config = dict(
    n_layer=9,
    d_model=256,
    n_head=2,
    n_kv_head=2,
    head_dim=128,
    d_mlp=768,
    vocab_size=1024,
    activation='tanh_gelu',
    norm='layernorm',
    norm_place='pre',
    norm_eps=1e-05,
    positions='learned',
    qk_norm=False,
    attn_scale=0.0884,
    bias='all',
    tie_embeddings=True,
    parallel_block=False,
    extras=['capped logits'],
    init='normal',
    init_std_qkv=0.0207,
    init_std_o=0.00487,
    init_std_up=0.0207,
    init_std_down=0.00487,
    optimizer='adamw',
    lr=0.00135,
    beta1=0.95,
    beta2=0.95,
    weight_decay=0.2,
    lr_head=0.0087,
    warmup_steps=457,
    schedule='wsd',
    decay_fraction=0.895,
    decay_shape='linear',
    final_lr_fraction=0.0,
    batch_tokens=[32768, 65536, 131072],
    seq_len=384,
    doc_mask=True,
    train_tokens=265000000,
    steps=3897,
    dataset='wikipedia_en',
)
Each number is 200 + 20 x the weight over its row's rms, rounded and kept within 0 to 999. Layers, rows and columns count from 0. The size before them is the row's rms in percent of the matrix's.

# layer 6 attention key, 256x256, rms 0.0663, rows 201-228, columns 128-255
064,206,198,196,213,199,197,176,184,193,204,209,191,174,174,185,185,200,192,194,213,213,205,176,209,196,226,217,196,245,216,251,219,193,182,198,198,186,205,199,209,215,180,230,192,207,181,189,210,205,194,195,191,173,200,188,209,176,195,215,166,204,214,197,223,213,207,188,193,211,216,186,206,213,194,175,206,190,222,207,212,188,218,203,207,221,208,186,193,265,233,178,205,190,177,200,160,197,211,230,207,230,187,226,198,176,224,205,214,221,199,257,180,219,200,157,207,167,198,174,166,228,212,232,169,179,228,236,193
071,184,169,178,236,194,203,180,193,174,232,163,195,193,185,221,207,206,196,233,179,186,177,181,197,210,236,219,197,195,178,240,205,225,235,183,200,171,199,218,209,220,177,214,196,215,223,206,184,242,188,218,216,196,215,189,195,187,195,195,192,238,207,177,217,197,158,218,196,206,212,198,190,220,183,189,225,203,199,203,201,196,210,201,203,206,185,214,175,211,164,197,225,218,219,224,177,165,161,217,243,200,236,199,215,212,210,205,209,216,239,194,224,218,204,191,177,201,203,202,202,216,175,177,228,162,201,176,210
065,154,197,178,192,208,178,196,184,193,212,165,188,204,209,182,196,177,169,186,258,202,205,171,191,166,245,215,203,224,229,179,228,201,227,207,202,205,219,186,225,176,171,207,178,211,196,192,210,218,195,203,231,186,193,232,221,190,195,183,207,215,204,209,208,210,202,181,189,174,202,219,218,170,209,226,202,216,224,238,221,154,216,228,208,203,217,203,195,188,205,216,195,227,172,171,187,165,217,216,212,185,185,215,207,185,215,201,181,231,174,224,151,218,219,210,195,181,185,222,176,195,174,197,191,190,234,191,223
067,153,186,205,217,213,191,174,207,189,211,198,210,214,195,209,184,213,195,223,204,222,229,182,193,215,197,217,204,218,190,182,205,203,187,173,224,211,180,229,230,215,230,208,228,206,176,193,207,194,204,219,199,224,231,190,220,190,206,237,217,186,176,165,186,161,201,190,183,233,172,209,199,201,175,168,205,212,166,195,200,191,201,213,159,187,195,222,224,187,184,206,192,188,205,217,212,169,188,194,166,175,223,187,188,239,210,192,181,217,183,207,184,222,204,180,205,208,138,204,192,194,207,182,163,185,164,203,203
078,171,201,208,229,195,209,176,213,182,194,223,216,214,209,216,227,224,204,199,210,189,189,194,222,224,203,213,184,200,225,215,201,245,189,186,160,180,212,222,192,226,207,188,173,184,194,183,170,241,211,210,204,214,211,231,222,200,205,189,185,211,184,186,205,219,196,209,217,217,186,194,223,238,192,207,218,181,198,203,200,219,172,227,196,218,199,222,141,258,228,214,198,173,213,157,197,179,201,192,209,181,190,250,194,203,212,194,217,195,215,174,221,206,192,190,172,172,228,196,208,245,186,181,229,166,178,196,191
078,221,187,189,200,166,204,185,186,189,229,205,202,204,211,195,212,271,152,244,172,226,166,225,183,201,173,203,192,202,191,157,198,198,194,202,210,185,205,164,201,198,177,178,232,195,173,196,199,177,223,205,203,219,222,216,212,243,191,194,207,210,194,191,192,179,196,202,168,184,185,231,224,188,183,182,175,196,196,186,198,190,211,188,196,238,204,185,158,140,210,208,191,169,232,190,212,199,172,188,198,188,193,185,195,202,236,235,195,189,170,198,177,218,201,173,194,231,188,219,208,191,189,216,191,230,187,178,181
070,226,186,195,172,223,186,190,202,166,217,219,224,181,192,204,236,221,247,206,205,248,229,236,188,174,161,221,200,188,208,218,193,188,171,207,202,234,193,193,208,203,187,198,241,205,188,183,154,184,168,226,200,156,179,165,208,195,195,205,214,208,206,183,195,201,221,214,220,199,199,186,176,188,223,199,191,198,203,206,186,198,181,199,201,228,168,180,169,208,237,187,200,186,198,197,202,242,199,195,186,228,220,194,237,194,184,182,232,174,216,144,199,176,224,227,197,195,214,243,215,236,201,207,230,200,186,202,183
068,163,219,231,189,243,174,205,219,165,160,223,233,170,194,199,212,203,220,200,190,188,214,187,217,210,175,211,204,170,204,205,199,217,172,237,203,233,187,215,187,190,242,204,216,208,185,188,159,206,214,183,192,194,187,218,218,202,229,234,231,206,175,225,208,198,203,188,227,233,219,206,191,225,202,203,202,206,221,186,196,234,219,208,214,160,212,217,202,213,217,156,188,230,206,164,196,235,210,181,204,200,210,182,204,202,201,185,186,200,184,124,211,192,204,203,185,197,196,211,185,156,225,204,212,181,206,190,224
077,200,212,201,208,195,209,204,220,195,172,232,198,231,220,177,197,204,186,201,192,193,184,188,187,213,180,175,155,206,188,188,200,228,198,213,172,198,187,200,206,210,243,223,212,197,207,213,182,180,230,180,171,191,161,206,186,200,224,221,166,167,211,222,197,204,225,200,184,246,215,174,187,210,229,178,225,188,213,195,200,248,177,184,207,230,182,193,212,209,215,171,230,182,220,213,202,212,190,188,180,211,198,200,197,175,203,200,202,165,173,209,236,218,193,193,215,179,213,189,194,222,222,231,204,185,205,204,176
072,187,234,215,193,235,199,228,198,225,203,190,208,198,214,229,239,227,184,215,139,170,183,222,174,226,180,198,210,200,212,191,226,196,187,206,211,216,200,208,202,194,255,211,216,190,176,209,196,281,206,232,199,167,200,226,179,186,197,171,232,196,221,216,178,188,236,202,232,194,164,199,200,191,221,197,216,198,204,192,180,223,189,200,206,183,198,207,178,219,220,206,200,178,197,173,195,201,195,188,205,193,203,218,209,162,178,220,199,204,213,151,189,213,189,197,210,195,187,196,187,172,194,190,222,221,183,180,213
073,163,203,209,170,181,178,196,218,216,166,223,207,196,213,187,169,201,171,215,213,204,186,199,200,211,196,205,225,200,224,174,219,179,188,204,223,189,191,224,196,237,184,188,150,182,175,208,229,140,203,180,185,181,208,204,187,201,203,238,201,189,201,165,228,215,219,207,194,162,232,172,188,212,230,208,167,212,212,178,192,187,183,179,210,209,188,192,201,207,214,190,210,185,147,197,178,225,212,212,226,207,222,209,179,227,196,181,202,176,171,198,216,208,201,267,173,216,174,220,203,195,229,196,190,176,212,198,199
070,206,182,199,180,209,189,190,179,190,224,238,208,211,182,196,202,173,199,196,192,212,190,190,214,191,173,202,231,194,190,181,238,175,203,208,182,183,199,204,193,213,192,228,172,200,213,223,183,202,176,191,232,144,231,162,178,223,170,157,189,207,192,220,203,210,216,201,220,186,175,189,198,189,218,210,161,208,203,237,211,175,169,186,188,179,201,182,213,209,255,173,221,218,204,216,191,167,224,227,234,214,193,214,173,202,194,212,186,229,226,203,180,182,205,193,180,182,188,208,199,216,186,216,215,168,220,229,229
078,230,189,217,198,184,217,213,222,192,219,189,204,195,211,192,165,219,183,205,234,199,213,197,171,211,215,188,216,225,172,213,191,208,232,224,188,179,206,208,208,161,180,148,185,165,216,228,210,190,213,172,199,278,207,171,222,176,220,215,172,194,230,183,221,200,208,213,164,220,221,177,215,190,161,214,172,198,193,227,210,210,159,221,190,214,225,213,186,186,165,172,179,227,202,241,212,214,187,166,225,181,199,196,216,206,211,185,223,219,211,195,204,235,201,217,168,223,226,223,199,244,239,196,199,182,206,202,172
083,175,222,207,188,201,182,198,214,176,216,157,211,231,197,208,193,187,207,210,218,206,232,207,162,176,216,207,238,196,222,156,202,217,226,192,220,182,197,199,195,197,210,175,223,222,213,216,250,249,203,209,199,212,171,199,184,178,186,180,208,213,176,193,207,202,206,199,203,206,211,178,213,206,232,216,206,196,213,202,203,196,206,223,219,195,249,192,161,222,212,188,177,227,192,225,221,218,160,207,185,170,210,189,238,205,201,219,200,155,207,195,173,172,218,221,216,160,215,214,217,179,165,167,189,170,164,188,221
072,233,214,211,193,210,227,204,205,204,205,179,203,225,217,206,218,195,215,203,186,230,176,204,193,220,200,168,182,228,183,224,193,206,186,153,178,164,214,178,181,179,213,188,231,170,219,155,208,198,208,175,184,244,183,210,210,188,207,176,191,198,186,208,194,233,206,201,180,199,220,219,246,216,186,195,184,194,228,187,178,219,204,204,201,221,219,193,194,216,191,210,194,224,193,207,222,198,197,196,172,180,209,195,200,195,214,213,219,164,205,185,209,189,199,199,225,185,235,174,266,196,205,189,166,226,230,220,172
072,227,188,236,200,199,208,207,199,223,188,198,186,218,211,219,186,216,197,214,210,185,221,232,198,198,183,191,172,232,196,241,208,197,220,217,194,216,202,197,183,201,194,207,240,201,207,199,191,176,207,194,207,181,214,167,195,185,210,199,199,221,244,198,185,178,211,229,200,207,193,190,180,194,205,187,229,156,153,172,195,222,177,185,189,183,191,213,162,196,202,211,208,182,224,267,209,194,160,167,197,178,207,204,217,187,208,187,210,183,240,243,176,243,183,181,238,166,230,181,223,225,199,210,222,194,163,213,170
072,179,183,179,201,194,212,179,187,200,199,192,195,181,178,230,214,214,192,211,213,215,201,209,210,178,179,230,191,220,249,242,206,187,187,150,218,195,215,179,196,239,189,220,237,230,182,176,217,202,178,195,198,205,238,203,218,201,174,185,228,194,204,175,206,202,174,202,183,214,182,208,197,198,176,198,245,205,191,218,209,184,197,200,189,216,196,159,189,222,190,212,235,204,172,184,202,171,237,230,202,188,168,204,175,195,221,199,244,201,235,233,172,171,191,209,208,188,180,175,183,184,176,215,178,166,208,218,220
073,213,185,215,165,213,210,252,198,212,201,213,177,218,190,230,222,200,225,216,167,153,203,201,185,171,199,194,196,158,205,220,198,195,167,230,234,212,196,213,205,199,201,182,158,217,227,232,216,175,202,195,217,189,220,137,191,183,213,204,214,176,184,226,180,220,202,203,169,214,224,168,187,222,229,206,171,181,180,191,222,224,216,190,223,221,178,202,173,205,192,181,198,214,182,211,217,204,204,162,234,179,226,169,218,212,179,191,201,199,217,197,199,174,196,198,200,236,189,203,231,221,172,221,191,210,185,178,209
061,202,191,202,200,176,171,188,193,177,200,183,181,198,200,212,167,229,196,198,202,192,206,173,213,197,214,225,196,176,210,155,177,212,213,230,247,164,172,216,163,192,174,191,201,221,226,230,190,224,206,211,201,190,188,192,193,195,194,196,201,167,206,155,193,197,186,203,209,238,242,178,180,192,197,203,200,170,159,182,219,219,189,208,201,174,215,215,200,202,193,221,203,176,207,210,200,177,199,212,201,180,226,165,210,189,222,194,187,209,168,244,186,213,191,223,194,186,195,251,213,195,213,227,198,210,173,165,210
066,169,207,185,186,195,189,204,204,176,204,189,187,216,194,166,170,172,215,221,184,200,193,190,195,180,211,198,230,173,207,171,202,201,183,167,183,172,191,194,224,205,188,173,183,193,171,226,225,231,180,188,205,223,238,199,203,179,203,192,172,211,177,206,191,200,194,217,215,237,179,201,216,221,233,187,195,188,233,223,185,196,174,248,191,217,184,196,237,184,226,176,200,184,213,216,234,189,211,194,201,188,187,180,200,223,180,237,223,201,185,183,202,223,181,191,179,224,187,205,205,188,183,193,165,197,215,205,215
075,262,183,187,181,200,211,229,165,272,209,196,178,225,212,204,220,234,187,210,182,179,216,206,167,203,194,188,185,196,185,194,203,181,225,196,206,197,196,199,192,168,201,217,205,197,195,212,204,227,203,188,213,204,216,209,184,212,215,159,195,197,228,196,192,177,179,214,201,186,177,183,192,207,182,205,204,171,190,193,197,238,205,197,220,204,214,189,192,176,183,200,202,148,233,223,228,159,193,207,181,207,179,216,249,196,177,241,184,198,205,226,220,249,202,163,212,187,189,204,206,207,201,228,226,213,170,208,170
069,188,208,189,200,211,147,191,188,168,211,180,223,202,212,223,209,214,200,197,240,204,211,225,212,187,176,213,206,198,215,187,155,184,186,201,202,168,217,182,209,220,179,183,220,203,200,215,205,238,178,207,195,204,193,173,198,217,173,169,233,217,193,190,188,223,219,200,226,219,224,192,204,179,139,193,198,208,194,196,207,158,145,215,201,188,181,188,214,209,206,186,177,204,190,207,204,235,208,214,194,174,209,225,196,195,221,179,202,197,229,176,197,195,240,235,163,226,241,267,233,225,211,167,193,252,206,220,219
073,216,216,233,157,189,192,201,204,155,195,176,217,175,192,190,193,168,241,188,194,212,202,192,159,159,226,231,234,198,182,220,205,207,176,228,200,212,178,193,237,215,220,178,193,181,221,233,218,225,153,201,213,181,192,180,191,188,199,193,212,176,213,160,180,158,200,207,223,209,228,165,175,235,206,186,198,175,233,223,184,213,196,183,208,203,205,197,201,210,210,180,202,234,193,213,227,214,159,225,188,218,181,180,237,218,217,219,197,197,190,192,211,195,232,197,198,208,175,190,214,198,222,177,210,190,174,197,228
077,141,200,188,205,217,198,177,206,137,211,190,242,182,187,192,199,194,207,203,211,244,214,163,200,207,215,223,225,233,210,177,209,204,199,199,216,169,207,202,200,208,237,171,244,194,200,189,212,228,191,185,208,215,177,210,208,181,184,207,195,217,160,163,196,207,228,196,209,210,204,223,213,220,198,195,201,205,224,218,208,194,188,222,155,186,216,206,201,209,222,192,184,219,195,200,217,208,179,195,233,213,247,195,182,213,212,191,216,203,210,192,198,240,208,184,195,181,182,194,183,164,197,173,190,163,191,181,224
069,198,195,200,236,202,206,205,186,261,182,203,194,206,207,225,206,178,185,179,197,213,175,222,191,179,166,193,192,198,208,184,161,202,192,151,200,211,210,200,206,157,180,190,184,188,205,187,189,198,204,214,224,164,217,209,157,189,208,169,186,210,227,188,205,181,207,219,201,173,183,212,228,198,188,230,237,224,147,190,193,223,175,199,223,188,177,177,229,213,214,218,209,197,209,182,194,159,220,194,176,210,205,213,186,162,193,216,191,247,175,201,215,192,185,168,203,210,210,186,217,227,170,204,202,210,176,185,206
075,181,201,191,173,186,188,213,168,202,191,252,220,194,209,186,195,193,214,215,184,230,193,224,197,181,215,187,227,184,192,173,187,197,233,213,201,218,203,200,230,225,191,192,181,203,172,222,226,171,202,208,187,211,214,189,214,192,194,195,186,214,200,154,230,181,219,194,227,140,174,200,208,181,195,213,204,206,231,215,197,207,181,223,185,243,211,196,254,183,217,224,204,203,181,220,211,196,200,245,170,206,192,199,189,194,184,206,202,170,209,197,202,188,198,236,185,189,181,201,255,197,210,175,225,171,181,172,209
074,232,203,160,229,187,208,215,191,212,248,193,191,200,218,195,230,229,213,212,213,239,209,223,184,181,201,214,173,223,180,206,184,191,212,217,206,203,216,153,225,188,170,217,257,190,178,195,190,196,201,218,169,204,144,194,209,185,201,200,193,214,200,197,179,182,236,193,187,208,200,213,203,186,172,178,199,196,185,216,200,172,197,195,184,238,213,202,223,188,211,222,199,190,220,224,175,205,185,177,189,177,185,193,210,194,214,186,196,173,216,182,176,213,220,202,193,173,225,224,204,193,214,194,209,252,199,188,177
066,252,202,199,213,183,211,182,233,211,225,228,196,191,199,202,189,196,177,198,205,200,191,197,187,234,190,189,182,240,187,193,174,216,225,192,170,197,187,177,226,187,194,228,201,195,156,174,200,191,212,215,208,200,195,208,204,202,225,207,172,184,212,186,215,203,161,201,192,204,150,200,208,187,190,184,219,206,241,194,184,215,189,208,173,171,224,205,196,213,220,196,184,205,204,215,199,182,201,210,210,230,193,223,215,212,192,246,241,184,194,219,192,242,203,187,223,192,213,165,197,196,203,226,223,187,196,215,175
# layer 6 attention query, 256x256, rms 0.071, rows 202-228, columns 128-255
069,205,198,189,228,177,219,192,212,182,190,153,178,196,176,202,191,218,192,211,187,207,180,187,201,157,196,203,207,190,174,204,233,249,220,208,188,179,211,214,176,189,197,211,200,225,218,199,207,214,234,222,204,180,208,196,219,159,133,177,213,192,207,174,182,177,161,221,211,206,215,224,175,220,187,197,213,190,220,198,183,222,246,226,229,219,177,192,171,230,174,183,188,207,204,214,206,198,211,199,216,210,203,211,197,216,219,190,230,196,207,206,180,220,224,174,185,256,228,200,177,238,196,188,215,210,187,182,207
064,194,203,199,210,187,190,196,209,185,189,201,177,239,164,189,199,201,184,171,216,212,213,198,160,199,228,230,195,208,192,236,196,204,175,208,211,213,204,155,222,191,171,195,172,225,176,227,227,199,239,167,222,167,197,203,206,151,206,182,189,204,189,203,189,207,213,208,177,194,173,240,211,212,213,232,211,211,237,225,203,188,226,220,219,178,225,187,225,200,198,183,202,214,196,194,197,212,180,230,230,211,184,186,191,173,193,206,179,206,198,192,189,192,200,214,191,206,165,226,188,208,203,177,192,189,216,207,217
065,183,202,201,224,196,172,213,213,204,161,209,193,225,213,206,200,218,199,193,211,202,200,220,209,202,211,184,239,220,218,196,199,234,215,166,190,236,209,168,241,178,212,188,202,201,192,225,172,185,217,173,183,209,215,221,205,205,210,183,214,191,257,184,199,175,220,215,224,185,188,192,209,159,189,195,197,188,197,294,202,228,212,189,159,203,192,214,221,196,187,207,213,200,204,186,148,207,227,234,211,190,237,201,178,205,210,182,166,207,197,201,209,270,196,180,156,230,173,185,205,186,221,196,183,181,226,174,195
075,223,202,205,215,196,184,166,194,200,221,179,195,212,211,206,207,249,160,204,216,217,208,238,194,201,189,192,180,177,181,192,208,202,205,220,187,198,189,232,177,188,200,176,200,203,192,173,198,226,220,185,216,164,207,217,220,170,165,194,177,220,180,172,217,188,208,215,188,240,211,237,196,210,188,182,196,194,230,171,219,227,213,229,171,196,215,192,187,217,207,198,210,165,184,192,212,186,217,167,192,160,197,229,210,216,190,171,234,174,216,238,187,204,197,183,203,182,196,172,199,210,160,168,239,189,170,237,193
073,206,177,183,213,182,192,195,207,186,220,198,198,183,202,178,216,227,197,215,199,245,188,216,187,207,184,196,206,210,225,194,201,213,174,223,210,223,206,164,215,168,208,190,206,176,210,236,177,187,180,185,173,255,205,226,218,219,196,224,255,179,200,166,193,172,181,208,182,198,200,185,203,198,169,202,185,177,205,221,199,185,202,202,196,230,198,183,152,153,194,213,182,171,204,197,197,203,189,196,206,179,213,188,214,180,165,187,198,184,223,214,196,191,214,202,218,254,175,200,244,204,204,200,192,224,210,182,187
067,207,204,196,204,208,178,202,210,181,213,215,229,173,212,224,222,221,211,225,196,219,227,199,161,171,153,191,197,181,216,185,227,164,188,169,174,177,193,251,221,183,175,228,188,185,181,199,129,193,141,223,201,175,192,193,194,230,193,203,202,184,196,210,202,207,195,206,239,165,193,182,198,151,178,228,183,236,225,182,189,204,181,194,180,204,201,202,173,195,232,195,225,195,216,185,194,206,192,170,184,227,214,217,223,183,223,188,206,206,186,194,193,178,205,189,183,206,197,253,232,203,205,206,229,186,207,209,195
069,205,209,207,187,204,218,201,215,189,158,199,218,173,208,204,232,194,232,204,241,187,242,210,196,241,224,197,206,214,206,180,199,166,191,202,174,226,216,207,211,194,201,208,170,204,184,195,208,213,202,183,233,174,200,208,197,203,194,205,168,207,194,217,208,210,225,207,250,209,172,185,202,192,192,196,176,220,216,184,191,212,169,210,192,154,251,218,231,235,194,209,227,209,177,156,190,174,203,232,225,186,212,210,194,200,213,183,237,191,178,160,215,181,201,214,197,198,160,172,247,183,177,207,205,239,179,235,227
069,182,173,179,205,181,198,202,211,208,189,230,238,187,215,198,132,247,188,180,222,195,191,204,195,175,212,207,183,181,226,164,204,184,206,191,193,174,188,227,220,254,218,187,214,203,222,209,188,191,189,188,196,201,186,199,182,223,210,212,214,187,199,218,235,215,218,206,198,230,207,195,184,202,201,186,207,193,219,197,192,198,197,185,149,227,210,226,190,185,226,194,193,201,193,208,187,177,190,205,197,189,200,222,232,203,203,179,193,190,158,228,216,216,180,202,212,160,182,201,171,200,217,218,180,198,206,205,166
069,219,217,222,223,231,189,184,179,193,205,187,170,200,212,203,208,237,217,208,184,164,209,199,151,220,184,148,192,212,195,207,203,174,198,213,194,207,203,226,218,188,199,196,191,225,194,170,218,217,177,202,227,189,201,210,225,192,191,180,233,213,218,199,220,194,233,220,227,245,160,201,219,161,199,180,202,221,191,184,209,237,182,210,166,209,202,229,229,206,213,228,189,187,174,167,217,209,198,204,205,194,210,198,204,187,180,236,182,194,199,213,181,203,209,225,225,195,173,184,241,209,181,213,222,194,175,205,200
069,196,230,185,164,176,179,201,179,194,151,196,211,203,185,191,188,197,165,205,190,208,201,173,216,195,209,195,224,204,210,181,187,197,196,225,193,170,187,202,211,206,184,180,196,170,204,214,237,199,181,195,196,210,218,211,203,213,211,217,177,174,180,166,194,221,156,186,236,191,179,205,202,194,204,214,190,219,188,209,193,176,174,201,236,194,222,210,216,205,200,235,213,187,183,145,170,204,235,225,209,192,230,248,211,220,230,180,195,197,188,221,215,189,173,216,157,175,211,200,198,194,257,191,212,195,215,200,172
068,215,211,195,198,214,198,189,209,218,207,211,161,200,165,189,205,166,190,194,159,251,216,192,218,187,190,199,242,180,175,216,194,232,189,180,220,231,181,216,202,212,195,229,194,210,184,179,201,210,217,171,232,200,213,165,183,187,218,155,208,199,207,221,191,212,167,195,229,195,195,198,204,220,218,229,208,203,159,208,193,186,163,173,207,201,204,181,191,180,198,192,212,208,193,183,237,247,212,203,209,198,189,193,191,208,214,211,206,209,235,165,214,200,192,217,228,167,203,204,195,227,214,169,194,144,204,157,192
073,198,196,188,171,179,198,236,193,176,217,196,252,196,189,169,217,209,188,206,231,215,187,211,208,213,193,223,182,193,191,201,195,225,215,224,193,176,209,195,177,183,188,176,216,176,198,204,212,207,204,192,202,238,227,205,223,167,228,216,183,199,235,162,174,217,157,207,196,232,185,210,186,213,181,199,203,163,225,198,195,188,194,231,211,183,210,210,222,207,221,192,177,185,227,250,199,190,183,150,219,223,195,168,247,221,190,157,225,189,236,191,215,233,191,217,168,183,219,211,188,234,228,217,186,224,166,198,169
077,187,214,188,197,211,191,186,194,170,205,194,213,216,201,229,216,173,243,202,225,186,225,204,195,177,220,218,202,216,214,182,240,211,226,226,190,199,198,196,212,194,217,171,235,240,247,205,221,216,190,182,227,200,189,185,228,190,171,174,188,246,203,242,185,208,227,188,170,189,238,218,218,199,198,209,192,177,192,160,205,206,174,190,229,203,212,189,170,192,216,214,190,224,188,202,219,251,184,185,159,193,190,216,250,160,219,194,165,207,202,215,182,177,227,214,178,214,250,195,204,178,173,196,189,193,202,192,199
072,204,201,162,191,200,207,189,203,207,243,188,210,166,204,212,209,196,196,228,232,199,178,183,210,228,199,219,178,213,211,204,192,188,221,200,226,165,191,207,155,209,229,207,235,192,196,184,199,226,176,195,208,208,163,198,198,212,191,219,183,221,198,219,219,190,225,174,134,203,217,214,226,210,212,197,166,183,207,158,215,209,227,199,162,165,175,182,193,188,201,216,193,221,191,257,224,212,171,181,200,193,187,209,226,186,184,199,175,179,234,201,199,179,204,203,211,184,219,195,198,175,162,181,182,218,184,199,179
069,180,161,215,192,211,189,185,203,230,217,213,181,206,230,229,199,212,181,226,213,169,175,188,220,189,159,186,166,167,201,177,211,195,229,193,182,164,197,214,180,194,165,201,217,189,213,179,165,184,154,240,212,206,222,163,197,212,211,191,224,218,205,187,210,187,205,228,205,232,201,177,189,189,195,197,216,181,184,183,196,196,203,195,181,230,191,203,158,186,220,178,195,192,223,225,238,218,181,158,178,166,210,216,232,173,235,195,189,187,193,232,185,244,179,196,192,184,212,217,200,202,195,251,203,215,167,173,195
068,220,210,208,181,177,225,167,171,200,221,180,174,183,181,205,213,218,158,215,185,212,172,200,182,167,217,218,241,208,199,213,209,201,196,204,228,194,209,171,212,197,189,211,216,216,203,234,183,211,187,214,188,196,212,199,225,183,159,205,214,215,201,208,232,201,201,194,154,234,181,221,191,193,196,232,212,219,220,220,210,196,232,201,205,207,204,168,183,207,175,182,226,211,216,193,207,201,176,221,212,193,207,214,185,202,210,213,213,204,208,198,191,169,173,216,205,228,187,168,149,175,202,168,224,159,206,176,218
071,180,203,240,156,189,163,202,201,194,215,200,221,198,178,211,212,193,246,207,199,201,221,175,205,176,196,154,191,187,193,219,193,221,181,199,216,222,208,225,164,203,225,210,194,235,202,212,207,176,185,210,202,213,197,183,191,210,190,196,190,205,194,248,177,222,195,182,224,188,213,164,170,213,222,192,177,187,206,202,208,220,186,180,234,242,185,212,172,181,205,152,189,207,168,202,218,185,180,158,213,198,207,210,192,188,215,206,196,191,197,188,241,183,183,188,201,211,218,191,201,204,206,255,215,207,187,195,216
059,194,194,215,219,182,180,200,228,188,176,219,169,215,231,211,194,230,199,197,160,187,207,204,185,155,215,174,213,186,191,184,183,236,218,238,198,198,215,173,205,216,196,182,182,225,185,234,223,164,227,192,178,198,207,198,214,192,215,242,189,200,225,193,168,219,190,215,198,184,211,182,206,202,170,197,210,201,176,204,174,182,212,190,227,216,209,222,180,200,213,193,186,181,203,208,188,189,224,193,189,189,223,193,172,185,231,180,180,224,163,213,205,226,241,215,170,230,168,237,215,200,230,179,193,191,233,191,185
066,157,232,186,204,234,168,219,210,203,198,190,215,195,210,195,193,168,231,187,192,217,216,206,204,177,216,179,225,218,211,216,203,247,188,159,196,245,188,182,232,224,209,209,190,235,210,177,175,188,169,139,170,215,204,187,198,214,199,220,198,225,211,206,208,187,215,180,219,181,207,242,221,184,248,173,183,186,217,233,202,199,186,188,195,257,194,188,189,190,191,171,196,171,190,202,191,209,168,177,206,185,202,232,220,209,184,205,177,190,210,224,196,243,211,178,220,215,231,205,181,218,189,180,198,167,217,193,218
070,204,161,213,199,197,201,192,181,230,234,187,198,205,236,191,181,218,209,195,194,204,176,185,189,224,171,211,201,206,202,209,203,211,198,196,224,206,198,211,207,197,229,202,166,211,211,191,175,186,170,206,180,229,197,209,194,202,238,200,246,210,211,198,212,186,186,220,186,208,197,183,202,210,201,190,204,172,198,206,211,193,226,199,206,256,191,207,167,185,211,200,172,179,204,228,223,198,173,182,171,220,195,206,228,184,190,236,163,225,207,216,201,218,225,173,238,185,197,218,222,199,207,219,205,202,155,174,169
067,220,203,218,178,170,186,196,195,161,237,186,198,209,175,185,266,181,179,223,195,191,193,200,191,231,190,194,213,178,181,174,207,197,198,232,241,195,207,176,201,174,170,199,187,194,200,197,179,218,190,204,257,166,179,194,226,218,174,178,215,196,204,173,174,212,185,185,186,207,219,201,190,159,153,214,201,230,190,181,201,179,185,225,217,147,204,196,207,188,206,211,198,198,228,174,197,192,183,164,176,218,210,197,193,215,198,180,221,205,222,190,239,204,214,228,200,217,213,227,252,207,191,190,219,221,220,217,186
071,192,204,205,178,201,165,230,195,163,246,187,207,193,213,209,187,174,209,186,201,192,212,146,173,175,203,196,185,186,206,231,222,210,186,178,160,183,208,244,219,181,181,209,211,205,231,209,190,192,160,186,175,195,195,173,223,222,198,171,192,212,208,190,174,180,214,175,235,175,242,193,198,205,223,208,191,203,187,185,180,228,207,209,173,238,193,201,196,219,183,204,218,200,191,237,177,230,181,225,183,238,169,235,226,209,228,209,196,182,201,204,175,198,241,211,231,218,214,234,213,204,202,198,190,186,204,176,208
071,216,223,167,213,226,188,205,214,174,142,199,203,186,190,214,201,194,188,197,199,215,223,206,212,192,201,203,219,209,212,187,187,241,199,201,184,191,225,184,221,190,181,207,231,175,205,193,232,206,204,150,208,187,218,201,218,189,196,165,190,208,198,162,189,196,179,193,194,187,195,220,236,183,189,203,186,216,196,243,207,193,187,250,181,184,207,216,222,225,208,193,223,196,174,175,185,189,216,238,189,197,228,211,212,209,182,188,203,214,206,200,183,231,218,195,155,213,208,188,188,204,194,145,186,163,229,221,228
067,210,222,222,231,192,221,189,164,237,231,213,189,189,223,204,180,205,207,201,231,210,210,211,199,200,164,179,193,205,213,206,156,169,175,188,211,227,177,205,196,194,204,149,201,210,197,164,197,228,195,221,185,169,154,224,148,218,211,213,217,248,198,204,218,217,224,198,173,220,187,213,193,203,196,201,224,193,178,193,192,241,211,168,204,213,179,189,199,212,197,199,187,173,227,195,214,161,192,196,184,180,206,215,187,180,170,200,212,192,205,223,222,191,207,174,227,207,188,198,196,196,187,217,218,211,144,195,179
070,220,233,171,183,197,186,212,189,210,186,202,204,174,200,205,184,200,182,200,192,231,185,204,192,166,213,217,219,218,233,203,191,213,207,225,189,234,186,200,189,174,187,185,211,178,200,206,206,188,174,215,211,213,188,188,179,216,198,196,203,213,198,212,192,231,199,189,187,171,179,210,207,175,181,219,196,216,181,203,195,219,177,174,216,202,175,225,223,168,169,258,195,220,214,168,180,200,225,208,193,230,201,201,233,220,160,186,192,187,233,180,198,222,175,203,172,199,225,210,220,211,221,205,238,134,193,156,170
071,190,173,178,233,207,218,248,221,212,200,190,214,190,183,201,230,216,220,240,178,224,184,201,178,181,186,239,165,181,201,180,210,204,195,194,212,178,202,196,200,173,180,239,208,176,165,220,167,198,199,225,213,190,162,196,195,209,200,202,254,199,219,197,197,197,209,187,163,185,204,217,198,187,178,199,210,195,180,188,224,187,194,230,195,170,190,216,212,168,227,203,206,213,230,245,167,207,185,189,214,214,190,188,204,207,189,212,194,196,216,188,198,244,193,202,192,190,183,224,181,227,205,213,204,220,215,192,190
064,215,192,201,200,212,206,209,188,197,219,177,168,213,213,211,191,200,173,186,236,202,186,187,234,250,179,206,186,216,191,179,208,194,234,238,186,195,189,201,227,179,195,183,232,161,185,173,195,211,219,191,191,226,214,194,205,208,237,198,236,143,191,196,235,191,178,183,188,207,199,204,237,205,203,198,199,148,200,162,195,226,204,172,165,169,219,203,228,225,224,192,169,200,196,224,197,179,212,210,179,188,179,195,234,181,166,210,195,200,220,194,168,209,195,218,211,188,218,211,170,197,192,201,197,201,155,188,176